Weights of a small transformer language model: RMSNorm before each block, rotary positions.
Each number is 200 + 40 x the weight over its row's rms, rounded and kept within 0 to 999. Layers, rows and columns count from 0. The size before them is the row's rms in percent of the matrix's.

# layer 12 attention query, 192x192, rms 0.14, rows 121-127,153-159,185-191, columns 64-127
116,162,212,145,201,171,176,194,186,200,210,181,224,180,239,179,255,143,272,208,185,201,226,153,139,192,206,159,194,210,137,223,272,289,142,185,244,258,213,171,171,184,218,248,184,165,154,131,191,137,234,212,220,218,251,179,255,237,135,217,214,158,223,193,193
108,233,167,205,227,196,176,176,143,148,161,203,176,187,185,155,183,258,241,220,211,190,205,191,178,215,181,205,221,247,219,225,190,167,164,175,211,243,194,278,98,109,128,184,227,240,168,201,183,255,170,132,161,186,216,189,218,222,192,179,254,204,166,167,209
106,170,183,326,195,240,189,180,212,247,272,202,166,199,210,155,157,221,225,144,181,150,245,187,192,189,118,108,216,211,208,227,167,243,236,246,267,271,117,171,197,180,171,245,251,174,215,213,186,173,215,159,144,201,179,208,205,228,219,157,259,171,260,253,204
112,253,190,187,152,193,202,175,158,228,230,205,178,239,234,261,122,253,230,205,167,202,232,214,224,227,208,291,207,197,150,198,257,190,215,170,211,179,242,132,136,178,91,179,202,186,225,212,239,247,248,131,161,253,255,196,198,223,154,203,215,185,251,157,208
116,126,167,202,214,208,171,198,161,281,189,188,268,162,218,173,200,212,202,204,220,143,226,156,255,161,136,195,152,184,155,214,253,232,196,173,209,109,175,203,122,216,119,278,227,201,190,186,246,177,208,221,162,154,164,232,220,233,155,163,225,187,188,129,147
126,144,230,173,127,149,190,278,169,174,207,182,163,162,217,187,250,240,175,148,174,135,234,204,161,278,128,112,218,202,161,220,172,193,182,249,179,213,137,147,190,123,212,222,208,206,159,223,251,156,226,230,231,218,191,201,252,160,151,220,215,114,224,150,174
120,132,180,208,212,168,221,187,276,155,212,165,250,272,245,182,180,148,261,216,172,156,125,170,243,158,206,213,205,175,179,208,235,207,116,193,171,209,213,201,215,227,297,210,249,241,176,149,225,140,225,178,146,232,249,223,159,202,124,160,258,195,228,181,231
125,167,220,140,229,176,200,140,151,165,134,121,190,217,181,214,264,163,265,223,137,206,180,157,129,229,250,198,203,197,175,214,209,271,152,178,250,251,185,148,180,280,232,211,231,189,144,181,155,147,297,223,199,245,237,215,207,288,129,229,189,172,320,254,208
121,197,222,190,247,179,185,169,176,125,137,188,199,206,215,180,183,247,215,323,167,221,168,220,180,231,202,205,213,203,212,173,184,218,162,221,152,262,101,279,130,164,198,222,213,250,189,220,174,245,170,136,233,186,250,226,230,167,228,197,264,209,165,197,200
125,173,235,204,222,154,201,173,254,181,235,116,174,211,182,148,188,180,180,107,166,149,189,209,187,215,158,123,237,254,151,236,138,217,212,250,326,241,136,227,170,212,199,205,240,199,193,190,215,195,223,179,186,224,172,236,188,224,215,152,259,193,250,245,168
127,210,204,158,152,186,160,231,196,219,232,221,192,259,257,197,152,218,234,252,186,171,167,179,191,207,205,266,142,151,160,195,312,154,222,189,189,250,267,159,190,223,168,155,203,135,233,185,222,209,184,214,175,168,209,196,169,206,135,229,228,213,206,327,157
127,133,195,224,136,172,196,145,143,278,200,168,229,202,148,209,283,170,276,191,187,190,221,204,182,208,162,196,163,138,183,186,191,220,161,202,177,90,175,146,140,239,204,233,194,268,219,211,264,184,188,225,212,207,168,226,207,174,161,160,184,198,213,251,160
133,172,184,194,187,215,112,233,194,162,228,176,186,157,161,177,225,204,194,219,208,223,204,230,193,278,136,124,235,143,202,204,171,174,210,243,143,213,145,144,206,183,184,221,174,187,149,211,198,134,165,199,226,209,153,174,298,194,258,238,184,124,186,156,193
119,198,189,205,267,157,205,185,209,210,262,265,243,230,249,204,142,195,296,202,192,177,162,111,187,211,167,186,250,211,167,160,240,222,168,170,206,181,265,194,190,196,292,155,186,172,222,222,165,188,221,161,165,254,280,209,145,217,170,163,265,227,169,221,175
072,260,252,151,199,160,248,232,210,209,173,161,213,174,121,221,193,152,188,233,200,219,206,236,116,272,224,234,189,177,212,197,167,265,191,199,206,294,228,207,195,238,278,200,220,202,157,213,176,236,218,229,153,263,228,142,192,192,170,264,218,228,216,332,199
068,274,179,223,233,234,175,179,158,175,154,178,259,245,222,194,171,215,213,297,271,119,131,240,194,238,145,218,144,259,189,157,175,116,170,228,200,202,175,227,176,162,259,147,196,206,205,206,169,266,248,141,181,169,217,164,211,233,204,180,165,283,143,166,188
071,158,227,173,204,263,187,174,199,194,262,184,224,170,130,128,132,192,186,218,204,216,201,199,186,126,137,167,259,262,130,174,263,179,191,177,203,232,164,193,283,243,221,209,163,146,241,240,214,131,267,147,190,177,145,225,157,254,252,227,210,171,259,266,165
075,214,183,219,169,216,177,146,144,193,216,110,167,266,164,214,174,248,277,201,159,150,261,156,293,174,254,185,211,231,154,227,218,182,278,137,207,291,205,184,172,246,177,213,196,160,235,156,252,169,167,130,181,199,182,188,185,179,210,124,212,180,260,170,180
074,213,175,257,224,214,131,176,114,202,147,229,226,92,239,241,160,298,230,232,207,194,185,151,219,246,199,237,217,216,250,236,126,209,233,185,196,204,205,170,171,166,187,239,169,198,200,156,150,187,197,227,182,180,145,232,237,226,210,191,274,194,193,226,194
070,226,222,232,141,192,164,174,162,167,182,237,246,138,196,216,241,195,186,197,200,250,222,187,172,238,239,169,208,226,205,187,241,196,231,244,154,286,180,129,227,50,224,225,231,223,175,229,211,195,173,195,242,231,272,196,223,147,209,249,207,174,233,187,230
080,260,165,76,228,199,217,81,264,244,144,184,228,263,213,222,164,241,173,153,233,254,214,182,136,218,189,252,189,184,176,238,184,256,164,179,214,167,203,147,262,200,212,187,270,195,151,206,166,162,215,257,131,302,198,192,134,267,188,175,217,181,219,192,236
# layer 12 attention key, 64x192, rms 0.137, rows 57-63, columns 64-127
120,156,250,184,189,140,203,201,147,195,193,200,204,239,205,238,237,119,219,193,183,195,163,138,294,271,264,146,197,217,160,132,174,243,189,173,257,234,267,224,174,232,246,196,298,173,200,167,217,200,152,149,191,239,197,241,200,235,197,192,135,260,215,174,276
123,178,247,231,150,183,194,203,167,136,148,175,270,233,144,187,176,325,183,225,215,243,180,250,209,226,220,162,226,292,201,135,243,192,197,135,228,259,214,259,202,142,152,209,251,188,157,187,244,285,200,164,173,188,197,166,188,228,243,257,188,229,174,198,234
115,136,194,238,173,239,250,230,198,201,259,206,185,200,180,215,154,180,216,170,185,156,215,202,219,217,125,70,148,213,172,259,153,186,191,200,298,164,191,169,268,199,220,194,246,203,276,198,154,123,163,139,143,282,175,178,245,238,254,195,198,227,215,169,232
118,203,221,164,233,232,213,200,183,213,229,191,178,246,220,187,134,238,284,204,249,209,273,180,203,141,261,210,144,207,225,173,225,220,166,182,159,162,224,227,245,205,147,254,204,145,150,195,200,176,190,160,166,232,233,251,221,217,198,263,225,198,223,168,245
127,126,206,209,178,160,204,177,138,208,197,100,231,183,271,177,221,193,169,189,141,139,200,177,298,120,81,150,181,186,156,227,222,177,238,241,216,114,205,219,155,205,224,191,209,190,185,167,217,198,208,268,113,172,155,269,242,220,143,184,209,223,166,199,179
128,168,168,178,171,187,205,270,205,140,130,217,214,208,170,203,216,193,216,192,201,223,250,188,187,269,149,145,216,181,247,164,261,208,161,200,215,290,158,136,201,145,222,267,139,253,172,145,226,216,188,188,124,187,196,232,302,152,159,167,222,97,184,135,181
117,194,240,244,235,215,264,262,183,193,225,233,200,252,296,177,205,146,224,151,156,113,196,191,243,205,172,227,200,205,215,174,222,204,167,260,157,233,182,176,230,157,217,127,219,98,225,197,186,217,167,109,184,170,226,191,214,173,210,177,246,265,157,228,249
# layer 12 attention value, 64x192, rms 0.191, rows 32-52, columns 64-127
108,216,200,182,220,136,229,200,256,256,165,186,125,242,218,225,141,185,124,203,237,106,198,206,248,237,271,191,201,158,181,202,249,124,166,173,240,208,184,220,279,183,242,215,257,140,188,182,225,209,225,229,144,248,244,218,208,210,260,228,205,182,186,272,169
097,156,206,205,138,174,223,208,106,160,157,223,200,235,264,204,231,181,173,168,111,137,185,198,227,187,198,138,225,134,149,216,191,173,227,214,228,245,254,166,294,212,198,226,240,213,251,207,222,203,288,238,191,228,236,264,201,215,177,229,225,214,177,117,233
112,235,150,256,257,299,213,257,203,144,198,234,207,207,180,212,213,156,218,187,176,225,194,166,198,180,206,198,170,139,249,157,171,239,185,136,233,166,164,214,140,225,243,231,163,225,218,206,201,75,169,187,195,204,185,214,183,242,152,208,221,240,204,197,147
110,261,173,249,221,172,202,173,152,187,196,199,199,156,186,203,182,190,223,102,261,198,194,158,181,157,226,209,248,223,169,200,161,143,163,214,242,225,224,185,187,157,215,196,240,254,262,164,216,214,266,182,167,225,199,267,112,198,158,234,190,204,174,222,169
107,239,138,204,168,205,221,168,166,251,182,256,201,227,207,256,261,149,202,177,214,258,224,145,146,200,144,229,236,229,213,137,118,208,225,169,238,92,192,273,151,224,222,210,191,130,115,247,169,175,199,210,203,110,240,141,166,245,181,205,167,203,172,116,264
104,183,193,169,254,207,185,217,169,186,286,259,110,194,255,128,160,207,229,208,200,212,162,172,241,246,194,158,122,146,269,203,147,195,184,157,252,152,228,184,163,186,211,207,178,237,168,229,206,273,172,182,232,184,221,266,219,245,185,187,301,165,223,174,127
101,193,224,211,201,181,151,153,220,234,169,173,227,254,179,209,180,225,210,145,212,205,133,188,254,172,181,155,112,244,199,199,193,268,184,275,186,161,179,244,170,163,157,246,201,222,238,168,169,195,137,192,226,242,163,189,168,209,227,157,183,166,196,205,228
103,136,197,247,183,214,192,177,126,129,230,219,181,215,181,191,197,162,202,153,145,260,179,245,273,247,160,300,158,214,173,157,178,190,220,206,187,265,147,216,258,176,241,146,234,258,171,167,166,226,164,258,173,238,216,121,220,265,210,255,179,127,212,190,252
113,189,108,261,161,239,180,157,102,209,224,170,138,153,171,224,185,232,218,158,116,179,149,159,240,240,141,186,170,155,211,211,199,164,203,135,207,122,193,187,199,259,120,226,159,194,194,233,274,202,217,211,179,222,274,208,213,252,229,176,221,217,106,232,191
108,211,160,153,252,186,189,242,228,222,204,215,224,171,237,237,184,281,151,199,218,132,188,88,141,167,124,230,284,168,169,176,195,121,273,233,221,144,218,189,115,174,179,223,255,213,160,210,231,250,104,215,230,166,256,182,226,213,174,274,125,176,173,268,170
107,246,261,226,198,284,187,155,190,172,273,132,205,289,176,247,202,250,228,227,236,244,182,182,217,259,160,167,237,140,233,181,196,203,208,192,154,205,197,148,231,225,151,236,213,189,194,182,221,196,196,241,185,197,236,193,223,180,150,224,198,167,214,159,210
109,251,310,213,279,118,216,167,214,174,156,210,162,227,208,143,161,230,198,168,173,209,147,237,190,175,166,260,205,194,140,201,198,206,244,218,235,139,291,161,183,133,230,190,231,232,154,167,237,156,199,130,177,192,234,212,225,273,175,257,183,227,228,286,178
110,172,205,225,264,218,179,248,195,249,125,203,165,238,208,178,187,182,248,217,193,167,189,186,173,217,155,229,240,211,164,198,235,227,246,266,197,190,224,198,218,182,175,218,239,126,231,184,170,212,272,130,283,208,242,174,154,198,158,134,177,142,193,231,176
104,193,179,212,192,173,216,219,178,233,237,238,181,252,239,182,209,167,266,228,253,199,234,181,98,183,197,193,185,127,143,213,271,237,201,161,203,248,262,217,199,155,213,296,184,204,204,255,181,126,109,269,263,211,168,218,242,120,207,211,198,203,133,217,169
100,176,219,175,103,224,208,200,176,170,118,271,253,271,182,183,124,241,164,172,168,197,240,254,146,200,204,210,211,159,223,246,213,230,136,160,165,186,146,171,115,242,136,177,200,182,197,189,246,177,96,140,199,129,127,152,223,320,222,177,130,221,175,199,143
112,214,155,116,252,233,184,179,257,129,215,169,173,187,248,289,244,202,292,203,238,201,128,222,214,193,162,229,223,221,206,182,138,183,263,189,226,225,153,111,229,144,235,186,246,202,232,234,161,211,195,180,209,221,196,202,212,216,295,261,248,230,134,184,208
102,236,189,286,223,237,224,133,192,116,178,164,212,222,191,118,163,207,239,148,188,215,227,89,201,198,221,167,190,126,260,270,116,200,233,119,184,182,200,193,214,234,248,160,208,231,155,243,157,210,217,220,175,295,246,219,136,179,168,198,193,173,187,194,195
104,170,153,227,152,229,183,248,214,214,189,222,139,280,224,232,128,221,185,204,248,206,168,251,256,277,209,247,180,204,243,298,213,198,246,216,210,199,197,186,224,221,175,173,165,221,204,199,217,218,168,174,182,223,229,161,233,195,193,215,180,181,141,179,231
111,244,254,218,200,265,295,197,175,270,267,239,142,201,146,217,199,177,178,218,283,166,211,243,196,215,192,199,234,178,276,147,237,178,183,262,207,216,196,197,175,147,187,195,179,180,174,173,207,237,178,260,217,170,216,254,245,150,204,186,216,224,151,208,29
098,209,147,214,144,194,184,187,216,163,183,151,174,186,244,121,252,124,229,249,187,273,230,258,159,202,151,221,173,202,190,152,227,204,233,265,179,218,204,119,206,227,150,234,139,237,229,217,251,263,254,164,129,210,235,182,170,254,212,215,204,202,227,193,210
114,230,162,231,284,205,189,244,215,169,167,222,205,236,216,184,204,186,242,80,219,225,178,183,204,251,159,170,201,167,222,258,188,153,210,261,153,244,232,257,198,150,258,160,220,190,207,141,191,254,239,185,156,125,243,196,191,227,242,191,235,236,161,129,156
# layer 12 attention output (transposed), 192x192, rms 0.257, rows 96-115,128-147,160-179, columns 64-127
096,250,208,277,193,112,181,209,228,213,143,210,237,165,111,183,240,199,130,169,186,270,218,149,126,211,180,216,215,175,219,204,237,160,182,157,104,193,182,271,103,174,181,274,156,206,181,180,243,204,248,221,225,93,217,144,159,159,222,194,183,205,153,232,124
104,192,169,253,260,274,215,213,184,105,230,252,183,190,157,184,187,173,180,191,202,233,245,246,221,129,158,211,239,293,231,206,207,172,229,238,214,190,151,238,221,256,190,207,188,150,206,228,146,146,226,228,199,239,146,174,201,270,264,182,163,188,197,202,201
115,167,145,180,203,184,131,282,233,264,190,183,261,197,225,231,271,221,247,212,242,191,199,189,187,213,257,239,190,173,204,231,247,168,186,240,325,149,230,185,137,231,169,175,188,259,205,144,185,235,195,227,206,213,199,223,218,224,239,162,231,184,195,196,191
101,265,222,245,170,144,170,210,195,202,215,168,131,184,189,240,179,191,198,235,239,190,247,203,136,161,184,130,179,151,156,162,220,201,207,190,268,170,171,246,228,281,191,168,198,197,228,252,205,207,207,194,183,188,147,142,250,199,190,235,221,205,243,227,204
103,185,223,263,220,227,202,314,236,203,134,181,168,192,201,176,211,260,219,175,168,145,237,213,145,214,169,119,156,102,217,241,147,210,115,269,174,203,191,183,266,177,252,197,145,179,185,190,203,181,258,258,219,198,167,214,207,184,237,207,179,174,185,275,153
094,236,270,196,236,223,195,236,212,225,181,207,257,205,218,197,233,218,187,155,186,201,198,132,199,282,239,133,139,275,210,237,202,197,156,231,242,176,187,190,243,204,265,111,202,175,220,210,195,154,187,198,242,268,220,178,146,222,182,200,225,223,246,261,191
102,212,158,217,200,262,199,249,220,223,197,241,251,168,135,195,180,220,159,241,203,190,213,166,221,188,231,234,260,275,210,218,260,169,237,257,171,194,204,214,285,234,162,182,208,226,122,193,137,257,169,307,126,177,163,172,173,193,269,222,263,205,186,182,177
089,227,169,263,195,133,251,197,183,226,189,265,160,193,267,197,189,155,158,179,252,272,183,209,168,218,189,209,184,233,236,144,229,208,226,230,251,223,225,228,160,205,187,208,163,192,255,200,226,197,174,126,245,241,258,234,165,198,222,252,283,236,213,278,196
109,262,201,224,199,192,229,229,178,203,252,247,191,243,225,253,243,215,214,107,231,174,232,128,141,178,195,230,179,248,184,201,247,175,249,186,194,208,266,205,273,184,244,150,153,199,265,213,176,151,161,138,245,213,136,126,191,193,208,118,201,193,218,266,206
093,161,222,229,116,248,141,166,169,178,179,152,192,253,114,153,228,212,217,207,229,258,166,214,199,209,295,155,200,282,170,153,205,132,208,185,204,185,226,141,209,227,247,153,168,191,222,242,226,186,222,186,161,239,253,219,258,192,189,216,232,197,249,157,200
108,151,195,139,201,135,260,139,163,111,131,189,263,181,228,202,255,215,195,218,206,172,243,168,206,138,237,179,231,237,174,186,250,231,131,144,266,261,262,140,208,241,217,128,164,206,232,211,230,202,259,166,187,193,187,222,171,262,117,222,234,246,187,204,170
101,222,168,225,191,180,145,236,62,189,230,180,144,204,231,180,224,282,185,176,188,157,278,184,251,206,153,209,135,248,156,206,204,154,217,169,219,191,208,200,243,246,233,124,131,151,242,239,252,191,207,245,243,159,206,213,234,216,206,269,200,265,204,233,195
096,180,214,248,129,190,171,158,199,217,110,218,190,194,151,240,218,213,123,248,166,152,210,231,206,223,189,171,226,155,173,221,214,150,201,184,131,219,196,148,253,219,145,213,223,259,140,283,197,203,178,243,178,111,175,206,201,175,212,129,182,228,204,87,131
100,156,234,186,248,263,136,150,244,180,215,215,111,266,243,183,201,190,160,202,211,258,251,227,244,214,294,204,167,181,158,242,154,260,192,185,251,221,246,211,248,228,253,217,235,105,227,226,185,211,232,272,232,186,238,265,179,195,236,184,168,194,272,248,207
097,173,312,221,189,172,148,214,243,241,216,165,216,176,315,250,276,108,228,224,210,192,186,228,233,218,209,207,179,260,199,231,169,158,185,206,108,165,193,180,198,218,217,203,241,236,204,203,205,233,237,189,221,178,273,216,153,211,231,215,271,207,239,277,206
096,189,195,165,258,256,241,288,179,202,177,159,206,185,209,224,251,279,205,165,228,141,241,214,138,213,172,172,205,198,176,188,163,243,218,148,107,209,181,206,276,210,175,215,154,236,186,179,224,277,231,219,147,159,163,178,224,167,194,228,158,171,209,251,199
095,246,171,143,169,144,200,219,214,206,171,125,287,187,211,187,204,154,233,190,185,187,187,169,199,279,175,114,149,219,182,152,123,175,220,226,322,214,213,233,253,179,280,229,161,157,160,166,171,167,199,255,231,228,169,235,187,212,255,206,208,262,104,192,256
111,191,180,216,137,231,201,206,216,177,215,234,185,172,164,238,267,220,229,203,171,200,200,237,213,223,200,143,214,143,221,126,219,209,167,139,102,151,292,226,178,168,137,156,202,171,223,239,223,213,180,164,118,218,224,167,201,229,186,151,184,218,209,115,260
107,157,215,242,234,179,172,245,200,154,199,201,214,169,216,179,258,190,200,153,235,219,193,218,250,171,195,192,183,230,250,268,148,191,237,264,191,176,146,216,184,219,178,196,187,233,197,219,232,209,155,286,250,203,193,133,232,245,289,218,210,269,233,193,191
096,235,197,183,192,258,237,214,241,180,257,174,178,270,122,255,215,273,189,178,171,232,241,220,206,193,251,290,160,174,227,191,185,224,150,199,136,207,180,273,293,185,161,220,201,169,140,185,200,250,98,169,253,192,227,233,251,172,195,229,280,99,210,214,254
115,164,192,194,202,184,211,220,201,136,196,211,162,175,193,181,187,180,260,177,234,174,184,159,135,199,181,198,244,146,176,198,226,229,193,156,279,281,247,190,207,187,176,175,222,235,226,197,164,221,258,173,155,268,293,226,206,204,148,148,169,171,196,206,223
103,223,181,194,194,262,206,171,245,225,238,204,256,232,165,250,163,206,328,191,256,148,273,137,135,204,226,156,178,211,188,295,197,178,185,181,225,161,207,209,204,185,186,129,269,204,188,163,131,148,240,188,154,190,276,250,114,177,224,136,237,245,144,206,200
106,231,300,207,168,191,218,159,231,251,166,226,181,256,218,177,201,204,178,177,201,170,242,197,236,256,189,223,171,201,194,80,204,179,245,243,271,146,260,161,195,151,247,197,224,249,139,167,192,180,163,236,247,126,182,230,171,108,225,173,223,165,161,232,273
110,160,187,160,159,168,186,229,232,153,249,246,139,242,204,188,216,169,266,195,206,246,174,183,232,143,263,248,172,266,217,243,167,232,151,215,298,173,202,208,203,151,206,199,221,191,249,150,130,194,265,217,256,165,249,210,174,144,215,202,244,235,197,192,150
117,189,176,216,213,203,195,230,209,177,286,150,214,223,173,267,246,158,116,234,137,224,158,196,247,294,191,240,151,246,202,230,189,210,183,207,203,156,199,228,175,143,190,154,97,201,189,240,215,217,204,190,184,194,229,192,280,199,201,185,201,167,208,235,223
102,186,175,144,252,156,176,152,195,175,143,248,187,163,238,252,238,230,258,177,200,306,270,186,157,205,177,222,168,190,176,156,212,198,228,144,117,205,138,221,229,264,204,188,138,202,284,193,198,186,143,180,280,198,148,188,198,146,207,215,181,221,152,197,200
111,217,209,196,151,153,169,240,228,201,191,174,147,198,193,162,207,215,183,220,128,269,214,152,185,174,189,254,208,194,247,207,207,104,264,243,243,250,294,298,224,249,251,159,161,174,207,163,191,151,186,154,232,234,244,200,175,215,225,144,167,256,244,152,221
121,209,209,163,236,277,232,174,279,246,238,153,132,252,170,234,240,204,187,222,173,157,221,243,228,192,180,185,261,300,173,168,233,181,150,238,185,194,225,213,166,143,205,170,131,197,180,228,175,209,174,163,163,167,190,170,169,195,180,166,216,253,149,130,222
095,186,162,229,198,233,170,184,172,198,204,192,213,257,200,207,129,210,154,211,177,287,195,169,127,190,194,196,155,146,149,266,178,201,151,205,183,209,249,229,192,186,247,173,209,157,229,229,248,196,158,227,145,199,237,198,185,193,214,196,222,226,159,293,215
116,218,231,261,151,219,210,195,225,170,180,200,174,159,219,190,179,202,216,210,205,232,226,318,242,211,181,218,193,244,227,240,239,231,199,186,178,243,207,217,173,226,158,198,221,160,159,224,152,170,187,176,228,150,203,145,278,131,163,214,277,216,171,171,201
104,180,215,242,267,203,157,130,206,263,160,247,208,243,223,169,219,233,207,166,186,268,203,194,203,107,182,188,251,187,220,199,243,198,209,275,214,180,165,236,180,132,201,197,247,164,169,270,235,165,245,181,175,234,265,155,223,139,221,184,151,173,138,218,187
119,151,172,159,196,239,137,195,257,258,173,229,237,160,267,227,180,224,186,217,223,189,247,279,231,223,160,163,238,171,171,263,192,178,180,284,296,239,152,172,254,172,188,197,187,206,174,180,205,226,208,300,222,245,232,215,177,145,267,176,219,146,203,191,158
108,183,248,195,180,260,181,131,211,156,212,176,289,190,243,287,239,170,214,191,179,177,157,146,219,171,197,273,207,229,291,259,169,261,186,111,188,170,226,181,184,180,254,179,149,228,224,244,196,175,262,151,258,169,266,220,192,228,193,193,287,180,214,170,231
112,193,155,236,179,198,283,187,236,135,127,178,245,139,187,150,153,239,201,208,199,136,167,173,184,185,184,172,187,210,189,136,226,184,154,218,188,188,255,205,279,200,200,175,208,231,204,197,154,147,219,165,181,276,182,226,197,323,174,173,182,240,252,212,227
095,207,224,232,218,177,194,207,176,222,213,200,269,130,332,196,175,271,164,196,215,220,173,134,178,208,247,254,160,161,203,168,196,238,226,160,167,190,180,155,271,145,213,183,209,257,214,194,208,230,239,203,136,266,233,217,260,212,255,216,192,175,271,144,227
119,287,279,193,183,115,220,187,156,104,245,234,224,208,225,152,233,162,180,195,183,224,265,157,215,249,200,206,203,221,253,103,192,171,237,215,198,191,179,182,161,155,194,225,220,211,172,202,242,207,133,215,276,193,164,192,269,215,189,239,156,230,185,151,216
104,149,210,229,235,245,169,242,162,321,226,230,278,191,236,168,106,226,154,248,182,241,183,274,170,216,193,209,260,210,174,207,262,214,139,194,260,200,175,189,193,148,187,146,97,210,209,133,169,208,265,236,173,211,243,165,203,295,247,186,192,188,161,173,216
102,175,232,176,172,232,263,198,238,175,161,251,197,211,242,133,223,215,225,227,189,215,213,205,271,181,238,209,223,218,206,216,186,195,148,243,35,164,230,246,223,218,217,164,266,205,143,184,184,206,181,204,257,239,253,231,203,216,172,181,186,170,159,201,236
108,191,208,209,188,143,217,204,190,172,256,178,260,202,214,195,180,202,161,245,216,155,227,224,200,201,133,140,205,180,244,158,192,253,192,203,266,229,192,150,230,191,143,221,257,191,243,217,249,193,172,125,180,245,125,184,143,260,182,208,204,186,208,167,256
104,189,221,218,117,227,201,205,275,240,156,218,194,129,273,196,141,230,155,249,200,158,194,251,191,156,236,226,205,184,198,195,282,216,194,236,170,240,185,159,189,191,213,218,212,265,153,251,253,188,210,196,139,220,137,208,194,180,181,227,193,202,192,157,188
101,239,196,169,203,197,175,230,111,267,195,193,261,199,260,177,162,197,192,244,213,167,246,212,307,171,230,247,160,196,196,254,149,206,131,250,203,189,145,170,262,225,153,153,212,128,225,169,183,228,187,179,224,203,180,260,207,181,255,201,212,202,233,182,216
095,159,203,135,116,179,242,161,187,242,197,232,211,184,288,161,158,197,150,220,192,147,186,205,219,182,157,195,127,139,229,199,183,223,239,227,136,257,180,214,242,185,181,184,146,233,176,152,210,234,136,210,235,164,226,221,225,173,185,223,211,140,218,178,198
100,222,185,246,188,196,182,237,197,223,273,244,103,173,182,164,180,137,177,207,186,188,168,184,169,203,147,207,211,236,224,276,190,225,170,189,89,239,139,257,247,215,171,192,206,169,260,230,210,191,163,170,254,180,165,193,219,237,191,248,190,198,247,170,186
099,165,161,198,186,224,223,160,239,179,175,155,225,167,167,165,120,272,116,240,193,224,192,239,245,231,189,213,250,168,224,122,112,168,220,148,146,257,202,155,208,225,165,230,214,252,156,183,244,253,188,194,204,267,295,209,206,227,151,173,226,206,129,201,182
097,216,222,148,240,169,194,89,191,224,193,278,238,164,173,180,102,208,206,187,225,199,210,131,184,117,185,196,237,222,135,215,238,198,277,193,215,194,213,176,112,251,192,282,290,203,247,219,214,190,191,185,160,230,246,251,180,207,177,195,189,242,224,217,189
110,204,186,251,123,263,184,199,175,231,148,265,220,172,129,112,204,175,164,223,223,173,168,201,294,129,201,220,269,236,292,262,136,196,175,229,226,151,156,216,181,91,154,203,226,187,164,262,276,310,186,209,174,172,178,174,233,236,263,206,159,163,255,145,235
098,220,231,239,248,245,173,154,174,225,238,261,226,235,212,198,216,186,223,152,237,119,232,234,235,226,191,121,107,198,207,205,147,268,130,175,251,133,178,189,223,123,179,179,267,177,205,226,225,204,237,159,179,186,176,203,224,198,186,198,215,195,180,153,254
102,175,135,177,206,212,199,198,140,132,204,205,273,229,178,202,230,252,258,173,221,220,226,185,128,186,202,123,162,145,221,234,204,200,159,221,185,155,168,156,237,172,136,199,172,203,151,155,184,182,231,234,262,247,253,255,256,178,244,197,203,169,184,133,203
108,193,249,230,195,182,172,215,229,222,165,205,180,104,228,150,188,160,193,208,224,189,169,166,253,208,184,244,207,163,201,239,211,170,216,206,78,153,128,235,272,228,181,187,216,293,192,199,234,211,251,180,250,150,190,189,132,127,198,277,185,212,159,150,153
111,149,216,183,331,143,234,260,239,245,162,195,178,227,228,202,203,206,168,183,181,162,275,106,160,193,191,218,225,147,234,190,129,221,213,224,172,220,184,210,254,188,179,194,183,228,237,196,227,241,254,167,185,168,177,227,108,187,182,275,109,203,260,213,208
095,241,199,241,148,195,218,243,252,223,219,187,164,157,134,200,154,224,189,192,187,153,163,196,200,286,200,232,181,168,183,264,146,236,237,224,228,178,146,251,234,215,221,273,192,197,182,146,184,234,220,248,261,173,162,206,165,219,204,173,203,131,203,236,151
099,142,237,204,189,207,239,183,239,161,180,202,166,231,189,189,223,136,155,247,130,191,126,77,148,186,185,175,160,206,197,210,245,202,239,149,174,218,214,218,80,208,192,141,239,223,185,243,175,161,163,156,191,158,174,151,198,275,142,228,164,220,252,241,182
097,262,192,196,194,196,174,242,200,153,203,201,119,244,176,97,190,194,202,199,231,283,277,164,170,119,185,217,226,244,158,204,239,170,207,201,240,224,210,253,114,174,191,143,167,193,156,170,187,198,201,208,155,248,188,138,217,225,269,245,112,213,240,214,196
096,203,203,216,205,166,168,253,222,153,234,155,208,159,160,234,207,190,234,223,171,195,237,186,198,231,144,174,243,254,204,228,222,188,188,222,129,149,170,247,155,150,181,185,179,251,212,220,215,251,213,164,216,246,164,134,291,115,199,210,248,171,154,117,146
102,206,154,198,246,191,273,134,114,246,193,175,202,255,158,139,109,230,202,232,191,174,180,153,182,145,159,187,214,158,182,238,183,199,240,188,204,199,159,259,194,215,223,248,221,146,224,161,208,92,148,151,232,202,179,179,167,262,189,180,194,186,150,184,214
093,145,208,200,139,230,252,185,208,223,204,221,215,247,174,177,178,212,240,238,219,259,170,142,223,219,277,189,186,181,205,245,278,198,176,209,112,238,244,215,233,188,203,202,206,163,212,266,155,170,226,114,187,240,254,158,176,126,202,158,237,189,197,172,167
104,214,185,209,132,204,217,222,195,165,190,259,108,188,195,192,230,186,196,134,199,224,170,149,213,172,209,241,193,172,199,206,239,136,217,288,44,152,250,225,157,244,199,208,207,233,186,207,213,191,171,157,139,159,178,200,136,85,144,205,237,168,211,173,183
087,238,210,151,238,187,232,275,169,211,233,230,228,185,247,229,157,143,175,237,207,213,161,134,223,153,231,196,203,194,156,183,163,223,258,179,283,206,173,172,190,222,243,250,218,218,271,155,275,171,186,179,190,116,200,196,192,155,228,243,178,155,218,243,163
099,211,175,128,143,210,157,192,195,219,160,227,180,192,203,207,183,179,289,211,197,204,186,143,178,192,260,193,190,216,198,231,173,235,168,154,215,218,205,187,189,231,274,274,202,152,175,201,208,158,299,124,167,185,260,193,106,186,155,193,198,219,209,229,123
095,180,177,147,239,151,262,130,204,154,186,178,216,220,231,225,189,94,252,213,240,242,144,151,166,182,222,185,175,168,188,264,188,195,213,159,111,203,290,213,218,269,280,258,172,214,225,166,108,148,291,245,192,179,311,196,113,175,134,178,278,254,173,250,194